From a checkpoint of a small transformer trained on Wikipedia: no biases in attention or MLP.
Each number is 128 + 24 x the weight over the matrix's rms, rounded and kept within 0 to 255. Layers, rows and columns count from 0. Numbers have three digits each.

# layer 7 MLP down (transposed), 256x96, rms 0.0726, rows 102-150, columns 0-95
122138140097110161209153152093122085163103176119112107145145165125127103111086187113124129109146122096113115178143160125134137111140107152129160118124080142120137116144119103115104119117148123133165142112118126101129116131135142158121152129083147137125142149134153109137148114156170145077
077165094121173177125156083155151145132136132177062083173110128147153109165114134155165153116110183098074096210085160153060160152096140165107155160093134087201089075050178127172065119125169071107139112135181124132124057155100117142137161155135181148163163127117120177164173130124106126095
108121115132141087078111155143124147126092171115124140138178134161137143135074153139133150089056115132095121129120113114110149130169128136148124126119122153128144139136093170105110157105168132132126143113156128149112116138117108130141124105127135176113119102141098119150103131116098146056
144139141148126114119118122148123104117120123138113118113145117132125115121255109131135134136132140099130133124151124133125142128052134142099127135129137051124143126138126127137114121133138108136148116128137121116128124127129136123139108126129116129145125114139143111145122132139137143255
130094140121098148139106094123130134146126134126153122111143111100126104126234115120137120156114073124133120061102119145131162164042132098050103123132114105111139160142117142144117056102127128128104119113159136108116128144144141095140148132116130126137115134140164131114137120135140094221
163129125134122125131120141129172189169151125150166127138129103161136158094120151102141123130155150149140128137148108142109111101123193116112150156079137121145127142146147140113127165082098154088179097131162121154157099101172137133130176139117124130138115151131133106119086152110119134101
108119150118187173084127142101130133124169131141141105115107105130151110132127115134133115169099091144131109110124150116153104162121115144154137175150158096110099093123115107103094151126163151125104098114122161165067109128106134111126168134148144170129147169150120091100100160173132134127
123147118153153129148143130097125130119154120117149124148114145118095044126101147112125113146107131148097123158139127136134100120123118126145073137132096108145128136121134095131110139115093117124145146163113119128160102123155098102156130135191118145116146170104089146130133123158109163099
124131110155121154117132090149137133117131155167091087165075126153127101174122107120134109129140177079093110174080170134093137147130158144139135151111133108170143111077162098152135118100148103123108103123136134134133063145109143141147168118148149143116170125122133154154163167126125137127
129107125159141112125095125137106137126086132123151124134113111119146124153147153120127145111110125127179109126147106136088147116124094147094136103152100118109143122120108095153101122064122143127122135036146149077072105132111134117152140199127134114116146137169100123104147126164099171135
117125134139092129155109102108144123112137168156128117123087106120123133144186114141140166135105123112095110142150145150133126107067119111110140165117132114137130119104097153135095098151156118161087144107095162089132119105122124123107097118123149136136119129158164115117163145106115121161
147134112129117134141109115148135127173123071108131117116163153124131167144121129117120141114128116085098160152136125127133157129118097104119129113140113152105120113135136108137143141128121129132144143115184088126156116145120130105153118155063104127093127135145147119130103125107108099142
122124142133160144181123137148141170165118090114132148134150134118108114100136155118123130132098138150101118112160108113120101148125118127126096152147132138127135136136121123111115178078151129128107108092154119127113126115139118170129120126116140149146118106156140119116147121115114121130
116110121126111100068145158103135137087140135120132109166098121169143093106106154142124117111103087144120165125124146121155131121129161154109136112166165108120131117151123127151110170165133118116143123170105152107119150130146107157143147129153108127093106114147127109121116110113138120131
080144120100164123158159131109121163122154134101147121149150123146106132115166125129139103113137101148138137132124114134149105121146115114111154124161120085096132115116143152141154145074122123124117162094109121133155088140124139168121132140111108115145137113148156113103130149167107168167
187115130138125148124116130098091119145129168114119154148146120138110101142111120122116118156073134098120109112129145105166133143137111119126155128155127178167151148172134139115129127125127123122113174111117155160161127132118100103123129162140109132091097125143126104102080154147170176115
124137123133115147093168090139105153094090093115132069083125128096133174136160159151072130109156121127176179129154115097122102157110121126162133136121111143103073115114133140130143154133142155138111107169141102153125136134093142142136141132097112107171147100135107115109138087127114106176
119116138099152154147131127134121170161109094113137156162160121153140149145106176137149086099128130133140136113124170133159154138129120129154151112174107132123143119122137137131133166075131112137098107103177190150070141122125125114159129126117115091127086094128129110128139149098143179094
109144126129181052095166100167136130162123113107133142126174122124140148123118124156101159108123154112155165118133121131155180134152121106114127111104084085151130112135154126153118151121141153105120114106068118084094155127143119213120094116128104157125119133168147087128118099134134141112
125121119119106163114121128104149123157141167137130132128159116125128137117156129101082122126118115141163139147122193109120128118153162131095141138131125124160145101127116125157117123134126121139142107114113142133117127127124130128168170109087130095135127139139096105125140141122115155123
098170137108143136154154118166153110147159134137142098150098146117133172086131131126128122134138148138110150147127148139111134129114118095116178147142160126101115109140122124080135113104144104156154131108069123135159138161114130123119082113059087129151122137140133112101149090172114122133
105133135128108107118165137112133088100134112134106135114163112100118094118148146126126155160057124161114130144136112097115122123114084122144107125123144100158082124127113137120133089132107129140150161133129127164117127148140137112146148110143087145139168166168111187121154091099120143124
122094120123129135122095129132127101102144118125146144136172134148145147136120082144143108102116123121106126172149124102113109113095115108120139104138138110121117101122161161168090105147110127139100126173100096140165142088126122162152109103166101159114129119132087144145121091146156124116
141137145147137069165109125137112164106115141136131104125142111131140102179152123114088117107080123130172106116151054139116140129123139133128141154114131097139157136126103108111067110124160104126124115145116135128123124118117130145121148136116129178141091120179100129126123140081123151129
122127114156072138099093146122146156153122149144119108143156163115103088129189141129122180152096117112077143185152113141112167127046143124130108154125142080105108121151102130163110118153102120157157116151124142133159090155176178113123157163130157142112118150135133172113117107123156156204
160153142099136113108160137118152108180182124134092171117187070131153172154137153139098135106154143109148162111142143163146145112078160118159143163154125084159100112125122153120107112107142148136175132099126120175095130096117124122121132101113137129109107087155152181139119124142127146132
141129118146139150067107170104127141144144190134111128110087141158118116153155142128130117104158111151136148133124158119159128132168129130134137135120123150124133115143143120129116100079116123124139134126119142159126105122135118135106153138121138089174153153139134126118144177128111126131
120136151107150115109116143083146106113111126134165137101116148201138136115145160139146139157155139145114139116124150082121101117099080141156143126129129135125141155126134137088119067122117092136085126163212125114175147151119161112114128103145170184119148112092144123116125149117122155145
143112103148146133147114152092127105085099090122130112136128081125126104135143136140108102142137097137092110142146141103118154131110111141109090130130178115116103128142153097138137123074120140142136127182150156122136143137138096116136161159087124092125162121128122152113121189135130134123
115104106067155155159129116147125106132063093153134143115100174097132155146128143117089169137139098158142113125119147074100135138147148143151121128098139172122149125112105117105145152134107135124141143114101098181109152143107116114101134133109142151121097136161116174126121145131144156107
124065118138131119104107110154104152133082069114156134100112157116122112159147133142140155119124122124136153141117100161093141151130156094147126141108127167148143133138127083166116083141139143113142088134113086167144123153134139080141103101110111169116128176071128141104161144113103091132
094109119121127111163145143176128125145171137125123104121120102157110173118114109139126152127113105148079116140142104091125131139134130133117092135168062106150170140126127167122118091123083127137153115173127138109146128131089108132097104106141127103139115057149118110122136064108127096143
171125181095109118136087118144165120145154166106148133138108131137096070108116116117105106097138109107165120111152168131136124143113168174121113142118158125112152129116141129089097143128123102150122158112114086123130120093107095152137141092144079053117107085177128136130106129138074112126
125102118150154093137166063159126164129144133093115122132164102132116084088113103124119116125109110142113111135120152132126130087135110141158148116145138121125098113131097149137145163147109104149129133126109073119152151122127120072130127103158136131119159145123108132103117079165143109123
137180146137146139116152158111131117155095110150122138133146141173136119118094126101140136118145111130125139116135119061142141123140139156162076121130116139137139145152123144158151140132117142123088110138157114108138132161124130097148139156140137104139159126112146110148089097089140149172
109126117139193142112145134169140089152112160110123136109108188129131173157161117126149137076107155119134111170123121144152106107103110102130135108177101161115096128110140178145135050144094126115103128140118112175152160113093128169134094135110138133105100121088144134140091098150150070155
111130097153188149164135143148131114103108076098107082139093066170128160101143103135123072103115131102161112142105121109067132109143105137124135121121116135169132126132097132165141101132141168097104110112153164116120133129148125137129131143138149091168117187112134105093109102125128113123
144138105125066131113151129100146101151138093129157112149092111175117148111147155117108114106106139170122144113118160122143093158141155132121151109116150149103148118087124143175147147140134132135136122113138168182115121117123128100095175088152122164156100090137118120141140093140116112127
129136107114125101129142080127106135149136135122134161138174148093133183160157119113156119145084157120157095137129112156129119129092118129135174133138088112133144142141092149114125152109099127128142136074142128132145100148153132121134105149141144144138109152127124153104104102069158147158
113139158146113168114116116120116099138126184151141093120087065115117141134107150123099157114096117175130141104112151143125091119114139106117144121126153169190153130117160122094105129167095139124107117125134127141166092135113164083157074110100163110120179130156141140144147133158176167108
135103126120169155137114137101157117136131084127101108137117105130146182126124133109142117166137125114153113137114181140123133100123104131134153125108086128142138122137138132119151094087117126123134112102113143126096139126119114098131103104084122136178134119126188126159148087092125135110
103135133103133119180124135163114151123146095129123104134122149114121122116146148139101124110150103136107144151142131114149091112091135122112114122092149138145111096131140090093132126095121119141148069128127156124105089139129142128098140102097119139108142123167158105119129143098132119117
106128117128122143144134129120126133130141132131116133125125126141138136139000153128133124141132117134109133164131147118129122101198121120156124118133117190142127122133131125126130138127122126133132129125128123136125125123140137126120134133131135129141114139139140134134127120123118123000
103133126160113127085126144130123130124134127132131167119114166146139148124082118133120127148118126151077100140140104095143134138137183132137113128128105140130142126127115136154098113171118124137120123173160149163198139138115115096152112146079126155115102138137105130135116120079132131111
102110137125168103136125124149126150112092115128115158148162096122127137092162122128119112103119113109132143116104111127123147106084146111106108120132118100115127112112128105161150150181149141129159130096094096130160138122132137105123103141122093110115138117106095083107133150108109131158
137169137131120124117133125153134148124124135114105105114164108126144117049035126109112130118104125114134135147134132095144151106063095129166094136106118129121115161145114130124150151149149132138118132123163126134122120163152096131112074138136138089112128138102174116170048104114119096242
102136146159142095128092155148133134175143152134108158155130161133097139157176140135113149184122137170125131123110127141092147135157131109114152121150126139159134147139111134166142176135123156130156147121156127138135100131122170134125153119087184117142107083141115131122156143116148125132
129142087137145127139136116126123132142146136121115098123151092083116157140113135143155153162125159106139105155097099154097171145138126096142096101151123158156142141110127156118157138116147122120137125094128132099152175138133092128137123124112127126155112166071129136130163103172152072118
144095111113094139141116149147123129141124098113133164124120180095082137124197171140091122119105103142096107148147123167132142093150122062120128124106126165134135102148164148122135117128134154112153135107139113180117157100121126103122090156116100125138151159182151128085114133086130126126
# layer 7 MLP gate, 256x96, rms 0.0775, rows 103-150, columns 0-95
078144154132165223116153170141105136121151095164119159168128109101098154110123144101140156151108124163131174173101119128134128133136172135127126187141107167140122121159103139126141108124099147173113127116173099116114174107116108140131178131108154157140152100121136123147120139123073111129
158139148163158136123106140133115148162166084163143146120118142116126124110131109186160162111128124157132071142126171127142057152137125145144143119058130099096099174112114156109162134110127102149086127138128108128120135111115107138136145109132157110142144113146117111109124168174124102105
087115116131155073114191151117144150142165121122135175130164128101134136130122114123136178099066125149149110165108115131156135109119137125126126147124096147150143120144125158115153117121090127157133159116130146150145141153133112149118102082117141149120108154133093112094123136141109132125
153169158140128148121150113086112120099124109117139122109130115088174127072087106153151157125098150168111114162134159124106122096124155111185135173138100127112078146119152095142101145117103151118105144113101144139132124130080117135157120117118153140144107142118099114128115110107107124111
118140142130135181068132135139110146107164169157130097152142144128160117102072102101154130146127170110136140139142125111122115175139146117153129130149108124154103117143118098077143128132130153133129143145143135149162155127164109097140130147112159153106129077099132116133128102124140076135
158126128128145157129156146127080119100060161113142108091102121120143152110090143131117136134133097125089168095106104117131097124129100143124113099121142161110116057079121129153116159148144159124123151095095116120125125110118118130118117142098099076152110118090171136092143133119122134126
156095132127131133163146134165092169153132119170084165128114119106140133169115120106147127148159160159161152085122082124108139161140115163145130180134154170106146194142138135134113131133143110121137184093165146158137137102130133127128151101137145112145156096103126138141116107148125092141
134147135150137169153124173118089173123140085165118135153096134128145169103105140074141170152094109166131176166132131119138100172098126146116136158096115136122120108178114131101176155133097148171116142140149117095133116087111121125122149138128141148140137118141119137124104143139078043063
135077094138134145165106175113138151151131129142136117090110112150150140122120069139171131120098127154138149095117070095143076135115140149133123173098143100131110117120094124117185147133118159151087158128095132082112209087144151127154135131122145087150147134170137188150110131162051076093
133138137123136141107140112177096153090135101145123115127148136131131125123123134114116122126105138128178143064132108107112138137156104175144133133096083117153129116119151129099135161162134133166090093147159100116134130112118096108114182129112113139161109145138185154122134099142119125131
131128164168168169138166136115130104114109178162117145124121084091110163093185160162123132107148107131124136132140110148135123131131117167125173167134108127134134149150117150150123152125142109151127136131145143149144156117147146133140115129169136114188188129139151107111116130130122115073
119133180138129164152112176119140103092151065156151152122124139114199137137130132126149153112130116136115152091146076126120087156124119128131140124101103125129106147154171151154129123126093165124116129115170142095162103102123107154152079115164119151124147125106135141114122125138108116087
108135153167142182155126154113124104085088108117130146112132122159176133080123131151098141124106171140166191141142167143114129114117167076145121115094150142143123134154124138145153152122125148116127133125105107158089150104131113167125131105127139108165150156099115122154152105108095089126
120067139124098123142152127129097135151131153139111106134130129122126136147117154097117133141158076167164133102133078147110126153125174165093096134143105067122135132124158120126111111090140127135136140125123114112114137100134141153123125082122091112155102118118125155128082132131132158164
126115150149126158138156134136106134106164150126140141137159149147135142063160146103150148172127127133104188066130118153136100151148104159086127136132123133131136104137146143134115157149128133142150141126157125097164124119131127162145112144132113117143118125104136107176150129124146136107
142103182131103135147131149170110123084115115147070122109092111107127135152163148128127127112154148123118167099115147143127104139133139090192155098082127114121162148127120108142135169163132143136126143128119145108158092101093141144144166127146160116106106130161126131153168113089121103151
127197093135127118104133116158120125152156107117106125089113129152168126148144120099133119138131183112109145170144142116149121168142131152144128117132101074139122113145143167125124182113176129160107111087098150119127153106124114096122147094156182124133116101125154113101102124143135085120
138124123139146178118185151167136093148131083137097130128136094120135135116089073145135177144124146163100115114135101106148124134130144130120134129111129106084159161148112141149156095132114129144137136098155093081102169115154146170129118175123153120140121105131137155141135116145097096134
110098124127153195123140128145115103151149123131112105124107114102153124114151123138108129133156134163103163088132163137101124129119131090083104156130126106159141106097112124115147134126147134144131099102162113123121166107125143144127173145167106141133174103158147100132137137131115107120
131155134109113176141121127110124193112117112157145165155121125118130135115111070126167145139154129135151131106138102133103130120141136125153081087139146112077104116119134131138122129141064171128135124153139135114150129102146130147144098134135118091076139128152088155134154164167051108121
167130115109108191140116156105131102150134115151120130099086152145100106106114091107127198161172144152147111122154137136141093154131144133102156131121144126114124127128114169137139125157122094155128164165149137107116101108140159084156170136116137109145149108127117140113125188157127137147
120128111126164123113127092091120132093112138116156110105109114103155154142108110077166153116094152113114080097146148117135146111133150135113145150148153124131145125146127153136143145127168182100117139113113177102075130128094159067149109107118147166163133137103137148131102149163125099152
127087147137142166123156137134139132134125132121121090109099106122128130173111132089154111117140173137113168139148183088129119156116127092125128099132133129111220159161154130115168166124135120113160125144102147114135169103098118157101157143162094105131069165127111138115170151116115122168
116165176108169151127134145136120132114107126133117115115172098126154124105075078113137201162159173118162115104115120116153116101132147159097121139106090118152122164143131144106160130096121138109137131110138067147115133117095126145155120131135168117133116151175084167125110127107164140138
150142140162099120156140151128062144111093162160141142148123133111146157119149101084125117195113154147097173121095170086132113151109107134136092116121135115130117147096164129154152159102135105144090153067106101120096106122087123117109122114101125125136114139084138145132132113141107115146
100127126127133148122162165111141163164154161125122080131143128111151170117126118095096130134117127125109173166119150099129102133144114132146119108150154144116169161131157137120189148138162136158111154129152131161082137089123120168133153114120161152112134154126165148169140101138131143110
115140146124163151086135119122119152150143093143133142119100091150121142112146101107169210169149140136100129142128130142166073152119114131151127152128115076138111133115140147123130160114129128121086090123139114105120150070118075171109131103150176110153139129144141156139128136109101098122
143107160146137158127150177150097159139119081180139122111108116163140130123111104127184166124101138128147149126117127117127062161097118119090130143111152111155100119179132114117135120102172126128112151122130135085100140073140191086111129081088162144083103161125103164123135158156163137139
172156124092115149123115146138117149114115086154137112112100111106115110115108070139117133130139099128120158034120134143140077144125166109158117149150107119110167094114119127126120141102109154106124118101129121093114083105093165103120092132151108086171133131112108130134112078124109117111
151113154142103159154118087126121132112115098164118112144097108134101113126131121100126164163109086136149107065165123138126065178091155124158094136136106115133101132113128134082115102123083125156141098115108119111081124100121164158175147136147132155142141094129141112129144155140133136145
134132136120129115105105136099116149140094130183162116167120124096135128101105123117159163135144121185149104067139118108123115140106153131120133142107136098122115119126091090118145166151118136125132179130115166098141135079154100150107169107159181118097140106173173123138125183131140122111
123135128104114139118133164122134155127129147133141107145092110115157144085086081122135152157076145114117166096093138107095128102116111127114128120142114108098120116104119151116167128152109188158164155124131115141109077110129162143097085163113107156105141163142179137086105107128126143136
140125087124122127136160163154130099128128164129116129116132054126144135154139129146137144140172149133159128142067108139128143170177137128129117141139128093130115126089123119123126120125126146121098148126125097146077111103040119149146137071137174103154146123147112128161119119109111106125
109130099118137142140109123106129166116149073129146113090138120125103143094089128105129164152128097155126130093130090142150117134110118101118139127118118106101163138141121121122191127139138126169131138132162140131158142125179168172106168119170141135153182143114133125156121101112142090121
098109137131184160136149119111097132109120135144111129151140104120164132072131151088145160132123166147157112177136132113123119107098098130157163096113148129132145116133187130090112188140141187150124124154140122118118197105142078128158138110132131152144154153154156134150126132101125100192
073139141124127142116141118173126136139138106129112155127146146129133151131115079140186171149187119166149107101127150136118110147110137134119111153087110106116098113139155123104133165128092147118141138137124100100113199111151153143142092136166129123171121125122123159153127095130109092145
138091119109158178136122145140109154110130098162120143153137104134139136115141148156173098178148089139136169062171097130128105188136147171107094124154138125161109149115123125119126155139100144120152149154131102135144114098129090097144147170138165112121131137166111117139128144159108088140
105155139136159112144109125176078123122113134132120130114141185131115142126102158133153215121110098151113138080143105120118107125118087110071107162069125113114141125148162136120156114161119132144181134127163117136162139124147135112086133117133127095141133138094157176128127140118118092137
072180122142091157146178080107131102125083161140110124122125165100127138127100062130121184122105173104124120148143148098142125140158100147164125155100117137159172117116142131114107125108133126155081146095146139146152109125129148113130123139126115145121123095158151166089094139092119085122
112129102146134143088116144108093130113102145120138163135097105101128144153149139107130102138137135180117160090141114088113118119107104184096170144147113116135148111154119155202138132144138168117139142121154101131170094109130135140138100105108134140122129147182090131156142126085065093121
145120123143107148141143142117148148120146075153086177135131154120136140136151143081144122077129145169129133154103107129137130116122130149127127122111111110091140125123129149138150155101130168131147178117127187103178120106126095112167088143134134136142160108116167115089165139114113100117
107115120123126133126163123145146109129149146121149148123160155120181125129117120097117187089116131156112096188144118123160121104147153109119124148132121120118136148165146137116118114128101105146137121107143125156124156160146112121124102113118123169145117136193118089074131122129121133152
146110137109177133098126138113121166175165105128088108162133120113135140077154133179136100126187153144146141134136118140104112124133166189136142139108101116117120156175123128097120163153176105146142125164155167144117187097146103088111118107161164090133111114135145116166126135151118136117
150136142135160141113107133164079180155112135141103146132147106131107139097115116123151118138122158144138160103127155126153119121127181167116112114085130129129131145132140133130149158106139201124151103120153139127077136121138177109100107102121178122115148100111148137161133127160094093116
108174172149154144076118127084110139130094117150156169110132123116109176151139132121101156113135121157109159088106121178145118151099118158162135150115138119159144126120136157172141158160134142133104129160214120142144099102134126164091116127149122131107157160154173154167117110084115148117
089164108161147129152137128125111145144118163188128137117149147111126129129120105098114170130163134137122109105119153135146108118120096128110126106101118108112163105150140155109122123144155150109087170109158131108102098100152121113092141143133125159135125129129187132132097134138109115125
145125139148147089127170146153103104108102126115145109109140104082105131196088138125141171135108145121157185138112074096128115128078155147121137127123137113121124087100160109109156109149117147106129137137146186085089111112132121160100132104137128125130131100089168152109126119091111139161
100111133142151188145132152124120086138111126146150135124080086123129114103088105097110146141151139161135189135124091116135094145119119166089128122091127155148163082112127118119135105142151156165149124158141141103144106109144151128101089140133145162108127137159155182155122159134104126143
# layer 7 MLP up, 256x96, rms 0.0802, rows 103-150, columns 0-95
101106086144063143107125094126109101140095144130106158117137126146130075191153168100140070068197127114142102097126089100092107131168083136095164090109170116141131139128147112151144152145159127115113154120126226108153076117210110088181136134119113149126059168101121154147102171140121167115
136140147128085116134136140101143098112117134126148123144140121133104120076129115130133125131152115155129108154154110153142167126134112170166101126093102124109127095106159067091120133157071130129122132179101138127187095126094125092108136104180153123122152122165144126134091128143144124152
134126123172141137095145107111159125146119127113142099119107122089165117102125098121120164071140105124109043119164141158167110103148127111120123108138094131143111161127130153096146142111085139117114132146121113143119156146130090133116111122138112146130148106137088119080091136147139145145
134126162128110144120142101071133143091135128105133124111121144107136118097114111127124149111075124128078106170161168123121124112096155121148136147134111137149109133112161091125162132170147116125107120168119104113143164146098124122134124141152099122117122153113115118118114131110133125111
115147148175121126114140127094133145098166134129093157162179156139129121147130137131128155121088091145150133125126128118119130084142115086158120153126108141146102138085101104131137108143104126143120182109116112157129136126126107126127139125113169110128162145110122101149132138124078095147
182142116151175074106100145131119153150106118145132119124104132153138147081119146158140123128102067157110083097131137151149135133161145143117114110123137113145140117153108143114127131119121142070099128067113152137137105135125129129144123126130109078141109110156124119112125143147111136137
148106101143117103139138123133129115150124142106106128146119122128127115187062167122139118125093137155148151134129116142120156130169130125116120128136156140116135183143105112127172102094143124076128176086135091145117113116103082143109162092112132114130114090107097099164163133107115095163
113105120143118144107146098163113124094126165136128122114139096130118094157134129146110122089158134090120105099088140118101118093169149098127119121146112100122132145117145111138110131141118114128104156124094140129105122117128139112160153117105132099125114129101123111128096109119165170125
099106153143200101130137148147103123150135117132089167091126145196125128123163125161106139126130126076162138095132105135135094137145100119143138141131135178173092114125133174103131064098123143148081142096117101129119091121141154098134150146100185084118053137111142178125205095118150115172
159141100111147089121128109107132147165127058114133104128117140112124131131145120156140137157148132124141143118098135126106115142142091150140144145096131146130183105115088113115116136133145118122139149159157134141107088123094160082140140163140135108130135122149136152131126138112137142119
082138140131099142158132128140108153076132156135120138161179155166126124107134131118116150184127110138091112117122054123119124143119141094094096112120180094129126114080125109131150109152124145127112162155197136122148150129149136141125177140129122095124121143118104121146085109144135141158
088144136126169151134134123132128079127155102126108125161096128116137141084126154083128107113125130097158166098166138167131142168141126125102099124136135157116148174167158166113138143129131169147140120107155138135173115124119113146154087143112094132151111128136143098153123127130121119092
150151138147137099120139142113103144095144092130124102119136134122088135143120152145114111145126119123095149111116104143146141122147156173145099103175137097119113166114144125117136130113135115165107096109095103119118133146120169089118124133142163123135121099146113083111118173129083112078
140102094121141104094132141146147148117127132121127102113167141154123128140125124110155142143105139120151137112138075124128111139113140168110113199155121135131174111117143132126170123175155104131125126148127174115114107133114118122170113132082146062106156113119146192133147125110123148137
170119117106138121140116132097162168138116154105151130104174191114143129148136143142157095130111139120129139133124147136148148107151123109146119147108100134129124123177141150160155127188142106088136136118101112114160106135142145154121103162152139151114106149124139134154169103116106125095
114146117119143094147122174099130111141123115116161094112214161135137143120151138161146101172124116134102134122125145137130134135090127121061130162160103119126082157164161097140107138104105121171144123117132128117099142127151133125110089100154135143092134138083139144125121144176157113074
184106144114086110131098111131126137097137105149116126163134106126125135188089113118130124122094133147164140097081088125118125133146073135178115152121127145141082116101088134090110111143109089115144125130127094177144070104096118172119163161095117118101136136119112152136129118112140156109
133134113134134023162128120130123177174175143156121160164121109167137144145143141112132127113085085115181128139131112135115113174114137115105078159093153084126111097137148109147140128124096143119145139137104163076128127119121151104125144104117092115104137121166147141146111140153130139114
174110146089133144186124120135119118098080177145130157154122121140124131138159136145123113137149156136130114108152113093138153120092117156157104164143134104129146117115153137101112180135120134096099126160140139138166103128124126145134118096144089122113154136112122123118116115097136113123
136122151146133074141124087112135123135139128100103170155128131137137115156172148087143124154145144159126148183152144129117107116160151108107147156152133139148141162127176135130123102142117156151111121151093117121118120140127140107120168086157200110084122112129142125172107127128142132142
117157145119128155108078126107142127118120139128132109096164151140095109142157107132125147194149154156130151137168156133140110131116146123080175124119126104151117066110124131154133164141125087165137144132136146071170131134157123080116133151100118110126140144113163154136150172162145169119
139123150133139124149156116129146133109152144111159117156142118158101133126140142145109135089160139146136133173144090123090127153137130126110120144068159103117141108077138145097079121134144115141137108127158129126135151129143116145150148124121205130106149114133124127090168107117166148121
137087135114173165136107123084099100127125128098111113155196131172132122147138143115137108095129139128117167101119126111151148080131114131125141146115131110107138130136164129138116180111154083134128126107152157163159164129160147090120102142148113147152118147108108114158134123139090105129
143160185098161165139147103153140122116162124133110079127181095131185102146105100146101191133175161121140122084141114129155153092112133173109125097095120111148114142077124124135171158083132087077144121095141101141104113155095104140153149147170131099153106145112125149107110132134156164135
170107142152171126085092150138113162153128099146124145124119133195099129182122167130106152100137129139150090098173104148131124107126113128147108131114110117123137143130112137132118075129129142164141089122126069104167158124154136133152172129137136129119162109146099086134151148084082122081
079121136132111123155154167151114090142185131133125187152140102122117121156115148104110141089113104140148126136134076101101142107121140134094123148094077120132118093173092104144116120129118175138120163085125093154126166127128151132116086090118158105159121169127149107155117142168114106111
099143113142120151155125127162110117057085143139120149158107168106139166116060154144061082072123145147151112123095123119121110137128125135158170108097096148100148121189128093118128153138114117160138170131138093146105103117157149099141087134127067201106109150107134106115109080156131151113
120152157163162102084161094123126081063121111084092097151106170110133141154126142131071107068132143138131135163101131093164146102173148163163126126147085139138153112158183125124070178125114110109121149134150089181156119151138087173100114171145127185137117107093159125125117122080092117121
090120088104176155072115094148141122127120143091103088133130103110103136128128142131148129126145089136144118163144109158122124098133202152091169151156097161132172115134134132097120109109139113109107097152109136140173115115123079108106098098128140130146157114100117112102117102091116119174
147128174110108099079124146067120114160129147120128120145092072153165142124114119102115170141101133094155133110074150128105123109158109082088121160131174091099127118116156132073181141106118113133124107105119147164147104118137137165119156119090157129126164116126134135111137112142105148083
151154108115129123103109098067163118141099112143147134178086108124141135114073109180194135122144106188109095086142120127145142077111152126137120127178152095101129126117060129123165168156112135091163122119115139149196106136106103121125178115163154109097118139154141122135121156139152113097
101165147115139115140078134102134138131170107140133130092163139127145128148110157099176126121112108103153176076081133138145122100119142100099068126112125131114149115151161081137092158107200118143153112125138116155160141128148107095143154168108156135156149142124096132141127132131133130121
142129114151109133174136116125133133107127116121132132064126159111161120140102119129129162129109151127101106172156176117149136119124120143130108137118154139147126169144122147148138121108151135126104085109136133084097132145156189124093098157093081149154097112099106162123120110142115135167
143178167124137098114135178126130129128125147127151137187118135125140120149095157126146116158100162151098120189121088139125135112142126118126113128117122100126126105169117113158116108145147147129106137137122118111147115134113091093106143127126124143103100128113110149124104113090110168117
150128100129150152144151161088112117122138083148119112076153114094142125197108109133129117150151093113119173126092164128161164145135119141106107117086110116176119134072149109163117134101127150083117159133156154160085070141123137116153119119106164157124120107116113156153079115106099136108
147135102116111164128133158083106114116073094136130138142125095109132118093150154141129087148071175127132180145128075095142123105121120136124150105148137147126157154141122142109134130142183129177128115138151167131149103135139092107090152131114108136125181151142139132103110153113130152133
122110151136134155125131154145112137134154123133144136116139132160184131096136127147107101159113182102126145115153118084136109103146134105166104142150107150120137100105156131117171120121106116109099129128152107140183168146151102116144099147095129155154186145169114131106149111144143126137
191143122117129122116144129161132108105152118129132089129130072138160136137130121087132119158133154120159159199103119125140139150102103149140119123114132113104136191124113152111126133156111134142126151123117143131092124122092166140153152108168130134126146088145064141148096113142132154076
172117096111135115166106117167152145115142080144129148112166141118115121130109107139107154145149109161128128105122133136096115123130165128124168109109117173127118155101122176092116138113169086081209144116093094113155127134161150081114093083147120130178112119111158119119167120105117130121
110161150134117119129133159125129131127100142139137161188119104161146129122145185130112101123097093175174108139126059120118160120143148136162109105134142133098150146126151129131166071164171119143123132079126089127131110127146129120127094081096136155142124138128112106171137098121114090090
121154151125123075135110144120145140145129114130153131141127113156139169162098151096128088144087144155154147108149139117106125130106111125111136140117117123139130145163123122132142099150151113143119167111123135134128117120132148140141181144120150180140089138145101099142117124133139122145
146120143107129133133110113134105140102122121126109132158113108145080141122120132144123070162163155098159169106092097134087141149111107144129129117136127128133152123104131081143121138149144137111130132152096106117124112099115165134157151150126138113112129140074128165169153145121117119094
147190120113117138091121179175144167168167075121095118125114138185108149101107116112136137120124106080121127155082123121127101106117140135114118107127125143091105129129125090100136115121147125118107093123139097140105131131145112112112145203145142118132123174182087103139141145179129121163
079153084127119143139165163084160105064172137152146141141117113107115155162118110142119164164128133112143130140139108152106134170136112093110118143135114108115145127134132099164113106141108066133115157157127156109141110116126074132157157164132112122130158115150134147106127105085119131142
159133112102155089161135129150148144165187129142092076128121129183150141090105098106157137147077187147156114187116096096103156107121095108100116092125130133139120130098106129125115103090106125142114159107086145099149165140121166130174144133139168133122117106131085130099135127160066112157
137126126130125113110117124102137134147112125130121147087131154112150132107151135112136155143170121128110120126120156135116155126140101142130178086123154151108152120134143096171107157133133154106099166134102144162157111137141128114116172138178116146135121120130132146151085132125103115133
149128109148157114105099122167131085103065130113125111133117124139142131134111135116131104120136135156140088094120073128118120175135113159083141105141111142110107128131142143136108151146121116129144096104105110121139104129106106112138142125154156128117137081117151084160110098147114146155
147109134127134188105125158134147093128109090134141136091146141121154111113083125106118189164141130159132147126151088123147128139125120119133119099097163144136148080070089101075144107152153100157150108122121137145124142142148181138120121117140161139163126094188132155115181124101098132120